config = dict(
    num_hidden_layers=16,
    hidden_size=64,
    num_attention_heads=2,
    num_key_value_heads=2,
    head_dim=32,
    intermediate_size=128,
    vocab_size=2466,
    hidden_act='quick_gelu',
    norm='rmsnorm',
    norm_place='pre',
    norm_eps=1e-05,
    positions='rope',
    rope_theta=10000.0,
    rope_fraction=1.0,
    qk_norm=True,
    attn_scale=0.308,
    bias='qkv',
    tie_word_embeddings=False,
    parallel_block=False,
    extras=['capped logits'],
    init='normal',
    init_std_qkv=0.0812,
    init_std_o=0.0,
    init_std_up=0.0812,
    init_std_down=0.0,
    optimizer='muon_variant',
    learning_rate=0.0148,
    lr_mult_down=2.0,
    beta1=0.93,
    lr_head=0.00897,
    warmup_steps=0,
    schedule='wsd',
    decay_fraction=0.766,
    decay_shape='linear',
    final_lr_fraction=0.05,
    batch_tokens=16384,
    max_seq_len=128,
    doc_mask=True,
    train_tokens=104700000,
    max_steps=6391,
    dataset='wikipedia_en',
)
Each number is 500 + 40 x the weight over the matrix's rms, rounded and kept within 0 to 999. Layers, rows and columns count from 0. Numbers have three digits each.

# q: layer 8 attention query, 64x64, rms 0.353, rows 0-63, columns 0-31
# k: layer 8 attention key, 64x64, rms 0.348, rows 0-63, columns 0-31
# v: layer 8 attention value, 64x64, rms 0.313, rows 0-63, columns 0-31
# o: layer 8 attention output (transposed), 64x64, rms 0.274, rows 0-63, columns 0-31
# up: layer 8 MLP up, 128x64, rms 0.342, rows 0-51, columns 0-31
# down: layer 8 MLP down (transposed), 128x64, rms 0.523, rows 0-51, columns 0-31
q0:501505516501479481515493501469470509484505525468472481485502491468488490509502435503456502530534
k0:488498539513531492512483467478500590490554553541507449455459461576516552499389535495535516486488
q1:536506529543495461507493550518500465520508516474503525521468474511522501457456486527494506486566
k1:479586499535500494477457517490537517484464425433497538445523566445540466473487517545483484513507
q2:535484518549532502478488530487472553549518529511475492460483517498489496520488537471520529534529
k2:554532563521433556524485421470542541479521496449543503474463488550538513538518522447468501576561
q3:521499494448493503571520474579515511401575497512489525556486518511505556452465421497489504569524
k3:457487437456542538477461500521457470501492451524512561531521506533547526471517507433465454485472
q4:492540530469495469510506548522536494424537460484467460515484506474571522494477451552450508539543
k4:490483555488517447467419516524490571459498473515508580536524486465515482437510466531438484508454
q5:536492464508556432450466463562479492447543507503539505481447500514517506456511529497516467467471
k5:529525517539565503530476500583475462523498497512441535625530491417501542544441417517497508492559
q6:498500485583503470477479496437492469445481543514478504552548546519457548479485529480538492504473
k6:475512513494499515509496511505438523461543569423473485486505467607464508496576539497505436560457
q7:455645547465481544517471602493509499481465527559458487550558557423516480522533525582543517516518
k7:520541496520505518464493542450575451438518571478488460483518512458548511496540562521505556500527
q8:509557456490473481465520485493525475471473449466472493548548505504495438494491557483492482389495
k8:564479535481505511533521456469511499541471497526456540522506491527473455480497467520532466488552
q9:496465464524457418434485540564446472630434501447442421538521464510544507468625572500526575460530
k9:555565492485564449461608458422548563459471527454458582550546565508476520500519539528499476487418
q10:533469474550523421557558557511447508529406494441521468532461475532514490468438497553491558529454
k10:443476522569417518499483555446606406493490530560524470424511487491551496533510511478522479418453
q11:466527499493470492480576543516432497472524482466521554558488420464519478567503450476603509529482
k11:543466559504455582526543562482540524421559526444494509473341500496486473483513472466436434552504
q12:548552547461480431575585541496493593533504533510482440462535427510500494574542529516513492454491
k12:444470477557526499532507504453490591474553542491467476474533561594497561545574468495517603525557
q13:414456504540590408446551498586473531472461479483528535492554487487463495454530512538476463423474
k13:498502527468485488551570486498558499521530535480512462469473443445495469521527539495555468492449
q14:518424571527582558506511502443527514522534501440558485523518490460527453484529580468479452484565
k14:522490456487539443527520501506460485496491494534517504522527492548522545541489572536490506465569
q15:421515526504533482525528483553425443533534431576468450448422469443463480502422485515526508465531
k15:581516474483529507417525435492450552449480417435482452556430525447513628481527464517459491496521
q16:547469487407480528561515475488467491477500410439485499546543499509522486535494404506516541491506
k16:461525516508475460477480516509524447528486490452479537453577541514504441475520458493503466500507
q17:472512515587490444494522529526450511520500596538549499485468514487517473508474543458473477527476
k17:504508547543431505454569433492478527471517562489480427468491521521483521544500540455535508508507
q18:452529522530491540458508509465479496528502515485559502523522468478481562499500497464512485476476
k18:471487512523492515514492538472467487496543547483502428492462520551534461464487546520531560551385
q19:536510586544496522509441520486531483507500582510487495448521502519467475494445533460481528508535
k19:534537486500503552507534494484490553519488523485509441522504478500459498522439528494532513500557
q20:478487610606476442456523490468484481533484487521536470462454467526552491494437614435536522456457
k20:554499559491489500532481593444519626503504622496529429474547458551422531427499496538447473503469
q21:475440456511503502547501489612470478535479527518507509506421434539480508550465492501463519382462
k21:521471454588536449508494513420566491471528563498482515471544438515521456446636488492506524477467
q22:507519487580496498543485412454505476501536500533498534489492483551514457494429445579470514479468
k22:430473540537545415522623471484539542571522449418477532507494479419487544484517496502466469453538
q23:508559480551465449546513505513547476490513484493465478458519432459412505520510429496469508471466
k23:582550501476407472419527443478542451528485476457465568425484559485569459511462484512470561502494
q24:512482529537472426567493553515495568493511490512523436510493450508460495502519472481579469461432
k24:509543436488465466521442529484477536511490429505422468511527539458411581495512498484511531520497
q25:475494493472549516511505505522512488478502514466525450494471489550471572569493469555504494496466
k25:553514476535462426489475515485533459445534450483454526487505409549433496484598522529561470592473
q26:488443494597499441556537483506491547532540592465427425451557485513554562396492496519449546516510
k26:555483469572494517547489544527614485533454536442533463463438455502465527449578445471453544451502
q27:495507566526427422496387585500464503474535533423488455523498490512493529514522474514526500518520
k27:449507462446506576447475510518563556524465503466451442503537502543549552533435491526534472383446
q28:491368531487495503474500399578498421545492517477565649501479534480494536580515470477491494542567
k28:453496522436455476478476437506561479548481542564539518511498574466501463544549501551537486507409
q29:499570473501590481482493529498528570480439496424528438498532512620532489497551492566577493428514
k29:437541485444482479459476464486560499451604493470450431577444493546517475401543458534494535465555
q30:424505521539468391414480589492516541539538486461505553526486551520466484537570516528506445445484
k30:498549587465491497476521484548499480422456567565451445529465488449592524507449539580489491555492
q31:502539487478496479494551482476495515440468587515471507542477442414584524466518567547504592445459
k31:514466427502503515574479522473456516551438510439529501494513547493464497466458510535531518487499
v0:496431474481507490508522490490479474490522476500601502555501464497477504468448538492529448512483
o0:486506531485493555482504484504487480493488533504525538478486507499504456551472487551516553523447
v1:525422440482462481529485529522526471498533492551431459449514499513484522509470450512569507510484
o1:474542504480491503459513514463528556511464469562535494464485545453484472482493506525460549481499
v2:474520520511481528557449493507489527524531521514472470441514458518438475440518443537462540546492
o2:495482555546514503546480466473471516509429450451456466488494520474516548474517489481587453515540
v3:471484535477566503431542459551506520483543510500455464520475462439412487515492497467501509495499
o3:453521483514480467505447468471475544482458559554526482496507500544557467489543546498449507535443
v4:537547489540564509546473518480488491511496537493506502466490497531468484526494471491528440507520
o4:435475508477479488512514554560487496505488451468476498511466475561454490473477510469535560482466
v5:530494525473498503494459466478501495528528503485528505506490505512560476476439524477457534487529
o5:527524507501519535471513522511499501510496529501517541443537505470494562482529528516506493566438
v6:470424500533524479409449540483470493483600479466481537536474506513478489557491482549468489505472
o6:513500492515460476517497488499470479481480450508487553506495521479533548544379545459508524551471
v7:495488445467540454538494483558438453532497498524553531461513515496437542459458589449499488469431
o7:466501550533557484499503528518548544453505531520520470497454500560514464479493482547469493493563
v8:461553514501556478558521520462475530517528479546536527470521516525460600556462472563480483486482
o8:534419532483571501517485506548547467530525525562489478462475458516512510530506524494511568491513
v9:503565495464506470482481547517477443545495500453542489492459527478494580551492500535489503517508
o9:458474469495493526504510532540528518453501498527479505475491495542490494499492530489510474536502
v10:525427540567491498490520452468534531494534551490504531491476539490484525517555501526493465529508
o10:501484456409485522490522532512484532578498516528498492511544513522547547516516518515510574501457
v11:551524525494583486531529536476508534434512489499505494513466527447508496552477478531476514483477
o11:507496474460449479545514476583448571469507539516587506520470441478498522525515528467502503569498
v12:491510468519480458539556457499556533543551500468499536518445515519509512556518499526541487496495
o12:506444495490518540515509532512513449459528469537498465531512454444484459523497514525477486506470
v13:483429522486537530460473522518572491500507556488492502446454484503484457476552529470504437427518
o13:517496467498474492484515505469471480510490438501556484477504468497507443465507512496469507511481
v14:499561507497513532511456489517508495534475528458565500509503518479576548495518476423568478489479
o14:500489499470505487532538557502447512471472529491471413529526451519500508498528508434510545539511
v15:523517552495455429507527534540489498520537514535462488488496511496539473491516463448448547502532
o15:487546418529502525617507492494562490543478544491487516591458535463506555535531532474519541499485
v16:463533446483507477513561471506529481478501515509479512483473467505548497516540512493546451475456
o16:471525478521471535501465498489496498498526500571484493544489524495454420456495497584467524508558
v17:480458474491429434550565474524516612504529455469497546465471514469519535530481503476489536491507
o17:530483512468526499479513555498542507479480481526511464541525462423609506506473481491504542473529
v18:501528504484503473498530555552525480454569528532552502556462448500539444475485515627553478496502
o18:547476519487492517472515521544479470503512513510594540492516517483446475443478571473537436574498
v19:473481486457519444485544499468428456500534542555464465531522527552505525473459512518499495518491
o19:526494492556520481496475513556560476530461518459504521498531520567449494464476501538560474528473
v20:505481482527453462426472498492518500492519462484476504525550507507530509476555472535536556426499
o20:505499533473477493474483523504531478475483530461502558499538518505525459517458524421478479529500
v21:491482511486467534520479478504485466553561514475576486529467508461541520460507457496530475512546
o21:539523547559546522554573523483545498491467529470505517508517523524472501500495478464514505534508
v22:466563459514442526499484474496555521561508549464464498524519442520501527490503472487404513427519
o22:482529546501475531535466507469537479442548456479470573500566495454546493538514531458503495549513
v23:451456519503540461444495469526531476563537498525539564464522533430555441510503479531526544520438
o23:533557453535467475533512476576485486521512465542528506548524474480543525462462464472481516489532
v24:524502532467464482467546569449508485475530504476505507467531506472470512471485528526504504497546
o24:483515484543549482555473486477480438513479547487491532506460494508526525489455496485476488441465
v25:515495497537495462525505506532564462535535578542532519520565468474424491533494490507530548493503
o25:451484512512523536481461472509476526498538444503480489494496551506477512548526532495457518483522
v26:447556462545610478500541515447508489499504501538471488446537476427554466476508425498512497435512
o26:616504511482517516472471503532475475537442442511451556468541517575493552465542510516493529481534
v27:437470535518517449534507518511531507498414538531508425571458445560498433491518509532432511474516
o27:496517574495538536517472441490463406516511530500446511505525541447526471531493519524475516426458
v28:423536505466442492455555574537489490465487497550471517488519458539544498493501489511445470540446
o28:500515494467484524530478471493508495530514490528474539531437441515474463482512532479572512504508
v29:500480445489537503509513455473466511473521569516489519466477571471467533506526527517495437521506
o29:521593513490464509475476560563476525453510517486545500460487487564460533433461491527475493541534
v30:465465526470491524528475487495474500520558471509478431480493593508514467488524514503489504526542
o30:527536520485532466509537536482526554517427549501502444465522467446507477494456557547521477464457
v31:527541507562491473481525511521515456482466490474536486473433438512481474470445503466481545456493
o31:470445459514514532522518478478486470538504534527496553530530564545555544456599502535507446492482
q32:511476501480504499523533527461483464480495479488507499473475469519476529563488534481514517501490
k32:442508463604473473478491584485541526530442554367506423609632559560450549417478604431546517486510
q33:522464545384508478516540445554518499536570496501526506496468481465484493522465406536502474552483
k33:483527447455488479543488484597473461504505538459480495502509534415499481426529479581494518506484
q34:476565491460462594449480570427490498510494538473526438450517514440464423513451556473507516510533
k34:500498383475449492510515478464589498499456453475476465451579528538475509480552478489560564563440
q35:484479442500480465502496526472581487423505482504469509532530492509485582531487474533519510424524
k35:516481474506481534471548504516511484475425534461488446525553537542509492482489485524516549487514
q36:519464467477508499514489468464511501500534476458492476447522482464430555497582562434500479534519
k36:479519548485471520499505424515470439494461434463486423467531493441477511454488458467519498517553
q37:496477549458492460564517555455536441429458442458543411498521468553521508522461560491541549475514
k37:457534501455387503443465498597493499527487457519547517541508560506539489508493546485461521494511
q38:500514512455596484567468435495523498510534464515501570496542540517497539479550452599507467459510
k38:508534594501567518494512424490527485522544444494537580543403519427524468554455492566436488462499
q39:530532472572575468527524465493540468559551552528509542463435557478479471559544449563475584507483
k39:588515529510462478526453445501556559524467524480560489515618586465455476505516555571497513512579
q40:504517483610491439555552493460500480503558518441504470507546455492560559544513499501453535456547
k40:469544579501490492467460436471507515530474505523530500464503447513497510505512510537532514457462
q41:471502528472500505478520479560512501464492498475492527491476504532493579514461488497581485472496
k41:505488450542446505523462529487485500470436424545494510504584517483538484449505507527596516477470
q42:553518515467518542508493521518519453473521542470558496482518439562540475493450458501499452527514
k42:538486502483513476486530454454468494441494463494464516468530555509513544516480486481502565528518
q43:460459489537505488449523495532480491459493498520423428449522493471428568517545490545524506467492
k43:549568533498492503482531494521603509542475543392488454510511522495585512490472499448461451491495
q44:450414473501476510438476530488516566543531502554509516498469488448516470446542506569519483485476
k44:503444504432509613543526509547486534479479505536555552469447497503526518481485495525544517508452
q45:493429519530470503456548476470467499428453536478458482467517449503528414504529522465502543526504
k45:531545511498455498443549542496487545554531477523410505547513456504537533490442512464507549495484
q46:483562495437482497493490481488553441512532536532581460461441443474500461401522486529465551440500
k46:510477495440501490537450539487531484503445464541461514579476500539474580499557524513513560553505
q47:465510475400459459478558513431510453510499475495457412513492371533478457538479474477453469524454
k47:496561511480430519468472463475433596478467495519506484505518496523499533473514475558523467529572
q48:513438482466644465466510357562460423505593464545509683471393520475581584491507377553374506507509
k48:517478575534537529471490480450470484479536483526492551458454517466553461566452480515493499470516
q49:512446513456595531480488424476511454519574432498581597447499551558531543490501466503422462504517
k49:500487573480463456522498520508476578511498465487459531477449508484498412568482444539507562366513
q50:505462572454548464474496415520462520506524463524496580453439510559565502475464403427472465492552
k50:572535556471520485483522484508503431510542445564565505492472587527405499550520493578496451484541
q51:467508516573498467509480570443495562513469550471472506531562510506473484548498563437546490554539
k51:500477412466515502534466584497525501450416529455518399513561521581454475497499549471507501463507
q52:459514470536407529564530525559564460493518515496479423473579494506392504508491507486593534473510
k52:543435394465508564430438480506528501444474454475486399498573584522527499550400513538515586591486
q53:507529539465463503473479474512551506439463533549536465480473536435478552530437441460449500470443
k53:565460532548499492535514505494473503545548527507507530457452526461555461471558510517479482521423
q54:523435500511574463506501482535554450472539462534519462480454489472521465509502484512497562497514
k54:447479480550481494514441470508467520539466507502477481536468515556500530462504480445468514460489
q55:456470506495534475500452503474557483581422569550511592464591565491488547553440482457473510477464
k55:480539468565504465440503485512425494536493496461536460537453551501497568471496531467520441497500
q56:505521493480503546529548545477520495475505554449555506444491488501479514544532461469523553520509
k56:529519518470453543537507454432489455483471491508468539518553519559540486557526509540505523478452
q57:496549513516428438524478495557462511521493551542529546465479452568548540501447525585499501541472
k57:567564497519525474441499480529451474446473507465507509476543440469556509500446576403468513459535
q58:479452529447486466544494482553446434433442497478410525418521457464484480522464531454551468496515
k58:527460507471509475478465450429565549494502518416448441473501512466482542476490486561540519530467
q59:524526489511507531530548493482406566526528504559476435495573491580455464516528458539498469567512
k59:529544458440490497496428541484606483413470553558455563531462504441513448509508482490497424443527
q60:514554571475570564442475521475480494540511453483548470568503465479512520394516411534449524513621
k60:501475466442487428562485423469523490573514508546533443486534519489456451548449454482511468525498
q61:530470496490481520521515493471525480523442489419429509494499448517494535557534468482445497536533
k61:501506445506573554496530492535510552431588501499574438549519489518445502500492478520530487457501
q62:486546512516612481462486450505506519509548527455561483411491530520490524427476480480510526470507
k62:517492555510517447522478496540499586522479454487460533543549527535495569574439485516507525480514
q63:514432485453560528482524487450448489517479456470512579498459523508517496503481517450533481488507
k63:464483554514515561512514490559498451536509539486486534513627525513512544542477446465492504507532
v32:459493446453631517478500567555368457434428498469415455451440453430593491538504501476506447515520
o32:544588452453500524541442480466509434470473640549517470507516581428592375422488464532462587486484
v33:547558527484506538518503512444461498502562483449502507518555500588515497524525516453504476502530
o33:550440481513524605523485504525482507500552555557544581544515490517495560532474551511500419502501
v34:479519480513474531495496519515514422525516534512504392473458500536525466499537537544464537543583
o34:570449459563477471457520455552479510497544520539519539472489564534528512534505602587485498478480
v35:475508503496560373508484499561450460424416624485500481451446513554467543458516432467487448486483
o35:418573511383511464480431504574505474479477475487430460446465575563472514408550400543462526523539
v36:541526494534472474564466468533512497517467526479559528495580458396472511538441548537442504564509
o36:567459558564466452545515554484556452437450480325436477497582471457439512496456428554521512524457
v37:489473535499539491515464474500467445511594491478484461442528458402503541529458449486530449561465
o37:538486566504453558531476479454466506485495529534486447423494520475449421454408447531465513542498
v38:452477451519506551442504556472499508435410437457520496567510538469581509488496540601485498534562
o38:513518427479458526414589560391452519549428487532508442554435553578448520470514575641543440503498
v39:474538534503474447557451457467477490498518522540537504466536456506355571550565474465417586443519
o39:576529576559446402538387512535473507465455461490505526484539520548457516512512582502569550514511
v40:470491506509427515480521432481575580564525468532552502497528492493518596412517493479535474488412
o40:483476521525513584427476479477530486518553497513511440426564435498525487440491445491489391518534
v41:478479544450479505485529506488509533505478514473449463472473545408455561421505491442475492520476
o41:533481535502548511472460446487506452499476506505500424438524574476488513462458453503430513570558
v42:477472614443525449493490498468536477512446503544517490480458452514487495538489504553487477587479
o42:515459461509517513501482530476480536446427528498495457472534491473501513522523455555468538501457
v43:502540530474562578509451534525405452481495509486514562491470522524484477584455454505536488533457
o43:466504522524414533487531528387543547499485495581438580538426596496461474535543498543528510519499
v44:505445458493510451472466444502509474511516532474563479541462552554472474496563455431559565499428
o44:477503555446462512594538433506513548481519593476560515534518473585489516518553401399469485514541
v45:430557533520470447500528533488513602587518461520550464449493470469487568541428446480513502460519
o45:457474556515504552421479546561495451443523437565540419481495483510486549503446544494426521510545
v46:510424517566516407482566493518532459490475479443545430522482440548431582542582538488505500516499
o46:460546615433599467512557565507401458492526518521485449507506502534444580481517409594450509477503
v47:481415446552501523553480500460460560445486450512536474514554463457519534459463541466502440513481
o47:469488522589546468413573457429415531517531510439435458520521469529461559426560471507507433516577
v48:463459505521421471449504468472495475452516515496526473448569565500515474538477528460516499503557
o48:534522523486502478424486510575495486515453464442587528517437528590521556529490581505457438517568
v49:500538528478410563513474457493467501496520528510425517492513471489447533455621535454565507475507
o49:507452542542485505501456470446469503552526566495488574492532510506550576487507540471539467455548
v50:584425580496501519521506539441600433499447600565522541475504535467483489526501613425500422534445
o50:473513517552591456480565507523531506487469545385607601483487547428525537467531481551481517460398
v51:531483489502494556572470507562554497504479476507482494424512571459473548545475529543591412429457
o51:518503540497495534516574518548508524506401554424424546459536511428482427434447581462502451473501
v52:531522506500560509506480477490489500439476494446512466464561520538460558475479511533477531522433
o52:532457532562554448433521505468548558494413511530479502496562525548464492506550470532513519509503
v53:495489457490542535512486595465460498506510483509527549497553550383476481512568460402500522496544
o53:526496517523489550585549485472463527539587499456521533569456597500417514508521522501489487558556
v54:536456438456488495441530486532510556499394452492499524446543608526498518552468547463436566488514
o54:540550480524620477488497481498532564541499435483505471571490554515497454562604618527450504511544
v55:453504488431600467413520506564430486454568507510490539390472489503497565569406476581564563458498
o55:454509522470568494504482537559556493450472536584439415502448564542510502581482642484512617483511
v56:471553510483478464530538525539482513451575486410452462544453538497513443509475559533498543496568
o56:458471507461563437497485542485577465461465529543533486608436489481517434518474521510501556506445
v57:521543505592522560502465521421458532467472540462426521462487569486518513485505485457500514458480
o57:452500493572496499416449501486467539537497475515492614512528536521467456445484504464475495461523
v58:579506428492594472535515519446471531515507535512499548540476465483487502478488516540558511547537
o58:566391449487479468519542456469596533506489578473562461448587415541449528577568433416529513466489
v59:519425554500527542521523630468481536573521485430508559495571501521500502447565507487469494547504
o59:553520489480585486535512520529459534551487525471495549580479527433494570505547394574538417506566
v60:480493502561561526547496535446538515495591436459585521528472471574491426610476562523533602531516
o60:529419565522592448449510618543497470515541494499473528583501436501425469588492468526525466452483
v61:522514429483513466547509506485469550569428513547524501449526538564601496611558524532502548455556
o61:520504400572560614518452502519549638566509546519480524481560499544450427547580568554475499410513
v62:531549507467462485533528511641453509484394414477366466491493423412433487555512506382518383525541
o62:473545573436545450482488511369468444559539420541484466492446535368576444493570475516427583487517
v63:524522410577553541529466478522493547519487567525537485490542520526518514459441441557469503458414
o63:482536511594500494458556475549618524508449476506476493431567497525470467462489396471500565477471
up0:526566439484522406477501493488470565532527489457481476476509479482500520467509497543490497512481
down0:520536496471443497536484480495535543458508524541473453476532522487551533549491492460438511477520
up1:520532505486416529449478545524506476531483542519451451511589535469484516545468484538553523455557
down1:458506428539565489514549512511518510464546548500528517444427472441513432483511563486502451568465
up2:490426527441440459432501535494520516556519483407484521469488518466487464546504507544541502515453
down2:458467481457505552520474483557519484482535550458462451462479546592511497484480549501481463488488
up3:447484476512485483532470507505499559548503542474533438549501557502536520431520477446517454499512
down3:484414552455497450455501537548468464476509476497502472522502472422527475498493505497500477519491
up4:532582445538477498574429508504490436516465517527510422503528524525447534506537488555553568464494
down4:462511495429443579515508493539480405494494491549489458481461498535548483473503436452463510491535
up5:513475473532465473509466495556490485407525455508474479579520523536512463435564530375515522583465
down5:558501513537512401490464366538492499508577488496477512457420617426439455509523489529586511451512
up6:416502468504444522497526613527530492535503521467554537489456553514523545528451478482484504465486
down6:592523451502484498546521518404522482474530511481513423554512439460486521446489503559530527450490
up7:491568520515593533523542456511497502515529514496605403507512502536455516497497544502454474483470
down7:518434577485425486422518509519475515430538496471481602459541542500505565443540531533485540462487
up8:598468495572514480556481475463533466475514521447481478537515595506469481514485516469457480520527
down8:520522501502531498421479553602489522466502515479519488546563393480549529350526451561477497548481
up9:501581466481460529530527488418495428475490532452465497563555506489498521489517542486445562535485
down9:400444524447524524456467500530509527497467456505518547490502551466509508551472460510491502527500
up10:450581505545478482540578492483458438520522537446509463513535532470482476419494512502543487545518
down10:501441478486513489472415516471577521498489493530487538505484467464526512579467505502451498437498
up11:488474441432492455534496530469467553464506498494416493532527480502537517519552460490507591549528
down11:521491530578496500464514494512493575500446540515502523467531579446429507518528508457553447563506
up12:455519505518446508503526549502538489528484551448492480467543565445520471407570480447530524548569
down12:461510495578521434535521456489468527485521527525571518452496513502527506434459496500451499430501
up13:492490486542510539492436535367523449476484574470523480547472580492454481546569555458500510471505
down13:483526525501497451580420486478611478537498567575451513578544550491529486513473413502514486428457
up14:565485471494485519584457514534488442516492484457534483532525536507540428453464521573426435532477
down14:578497487512535485514476475480523523421489418422525489546461484510433462506511478528502499539512
up15:463447511491509575408516498552526478560398594503463449456522466440550531486493490478541484552514
down15:463475496480463496483489472491468517537549519498542489519485483441465513475416518491537575498483
up16:488524476492510450505464498533479496503436501525580473527536475450584454518485532510511475526484
down16:452460525460489496499524484478499484506502540496521545527525459494501475525437432507538497504432
up17:550453436610506484541432565516473469479553544463564457564566510542517528503387415545513449516492
down17:449535486538546472442513477573542550557538461536543435507506460506535495581622469521613513526523
up18:497533483495518541509523526475487461525522511530492445506484531578486506522549568502587488521514
down18:562408485523492468531456503498478552558478505542437543471452484505502456464559513508453504478488
up19:438440513502480553548429512491542483446436555494450461486556507532503533490456535472491445477472
down19:436593524474513442510489519479536534470513512449542480510473500535444491472515495493499498524524
up20:450466484486504471417539461547541517472457489511536462496514545561402543537551566471492507446475
down20:500511467481480568508491496537495505499615461523451491488546477497549485548462487403453461510564
up21:509480453485514502492446524479536481524459503441456484519514483488536517494478522444474497465461
down21:475573514481554460441502445471483491452468552545514539495477472471452548522517526535472492496478
up22:557452454531439524541498562475537459535460507424510491521483461454484482536507524471520502478479
down22:462500447478487496528530496555445468523556470494440536476472492559458504527499548501471585492517
up23:477485478494592447448508541538442537484531560548429461527524498409494569489470479468515525499539
down23:505587562422478396520416518559465499524491413500479544450527510513509556546495485526458536500519
up24:538410502511478442442538482495534531516446493442527400516495497528499597439519503466562531499509
down24:535477553506566492540470530539511550486517476468532498499496436522531573536479486469499488526514
up25:496475516510428527475530453571535442550466524540529523506399538473481505491496538437548516512478
down25:509547456472485494556486468477482531530453450515517541490589530459501561501549532516433449527508
up26:471504425482475515472493446513484463583463507484534485466526489450531445505517520461455497557524
down26:573490502577494442444530534567491495486435494502524533519414515428445492572525405555521485495529
up27:401513540597484477511447537499511579539490493474435487536540514565437529426460496553509494568472
down27:557448462473490528437526457461501483515496475521510489538501511392476491588523509485526536490494
up28:495519456486477492472475480394432510501487445472490512510458511459454439528421516491513520482502
down28:493584493519530500486510471511522439504477507491494519530598485515473540463478548514485458478457
up29:558527483576417524562487583477525508526450561511438504561535487568494525491515540511537496449505
down29:544466570545569471507524515464461554475450483532498484469496566498490492523466518531505389538524
up30:444472441540601503527483570458530514460552505487536482499485485502522478452532470449519484521485
down30:513494527489543486529499497478455550510500435545444504489506492532506445502422536494487481539492
up31:477496514532525493527485525513562484483460482522459502467536518508470457436464465509495554431470
down31:522485471542509495614508477462505533495495451531479508597485439510440434528462487506448499459491
up32:554487463510538444546505520450566528484434527510474474575508471559517557507537523492559463490503
down32:530480584477512557438496588519470496512590487596440485494523517465419440447546535528469487509504
up33:461476541563472575492454469425469567421463534464564453512545498542534446502463423496584487448549
down33:450452470504549459502448562514500520580540385562479573535496534481601559553528475472458541395527
up34:488491449517443481511502474434517491462544422481476535531568571470546511504459482498569544557492
down34:487532498498545543459556481486455533562492551565466545497505547497578528487481433513555464506528
up35:456570467501510499563461523484458485525417579485482447485495548476511483505576554517531505461508
down35:549462601543534464436513516471485456534534466523511472525494471497429512498445413509500502521519
up36:529468435526512504457614484463459534522485477501484528413544534514407515512536553482586493474464
down36:518538483533465492536481537509463521496477497570501463573511526499472504427534447569473497446441
up37:462555458535535426465502498519502513565486530477485498534533477531488463523542541468523496568503
down37:496467454441500537451513488513507543490453537423515383453556497519475505467523436494481485489518
up38:450505474496472498570562574460483534499459453444510479511520455452500491562533523488466538480512
down38:514464448426473500465477462530564471496512491554467594522446509532532444526518545533530509575495
up39:463526516526448483449434483513487516503467506535431494523491537529468485463550540442502579545481
down39:542487558490505482467564480507518517470504507497515506545518447527533476543510547449484511537501
up40:530436540478489511518547552506482471473540514453489453480579530476348497530423490499436563496474
down40:514525479516535582512534506567502585482425493506565505544550532499573463497495459482509503523468
up41:526467507513466516435475531537475504511521518516517490523419533511491542424503508505537472506567
down41:439451483462524459489504485546460563484433511545517465588536478523503533510530523513511491570500
up42:471524475528532536588462479524518482493521540639491456520530535427538559503452511506469554490563
down42:449484527526440559499563460504530502475563472502419380466479523557499514407530497510436417483545
up43:468526473470475571484432490473594497506487561450496508488541468435398575570474523526512540506439
down43:509517461446521516467549427508521470520474504503523505512531442460353483475484483497514513533431
up44:469479474512512536527581469523538430534535512460500489525517526514487547515518507484509492555558
down44:537483515456529516554523509410523537536649505535452581498480471542538442524513494538525442423528
up45:477497537437508508496517482583597520502521493494570523550549522487501559472450481506563446549527
down45:507455484528578426464390460477542505499466549533472535442511497503498528524497510483503482421528
up46:528472459469546553533473516477500547512487475424500464509583394533463526479464569538463473591473
down46:516531504527470539469483494427493510449506474412419445499461511482495483455463525489517569510511
up47:471507526467544554488509565508557482506479558462430442524569481537490450571440561460514482522588
down47:444533443522453430442558417505473417485419498534553532472422596445539523586526470554533527457557
up48:467430508469505489450520527523545454516486504394494401505409516501427496421446486448488504469495
down48:525505502519497473543463449546449427496528484558502502540472561417482635529516491566428530516495
up49:479539473512498555500506504501508443466499480468421483500519573524562529498480504533529528523513
down49:474501496486504482493577488512509523530569506468522486523482421513467474481484490434515484495425
up50:518520472454495498456461519473523494512537545478464481594539486560463519541478538533457523535486
down50:471486566503488505538438515449510586564506570554477496450458438559550470402439478531477544448519
up51:492433494488473538502474524461548442513502586497534448596487580489499465491582549464490522441442
down51:464559440534520469574549507452475514450514469480468581475467495484503492462550478510451426481453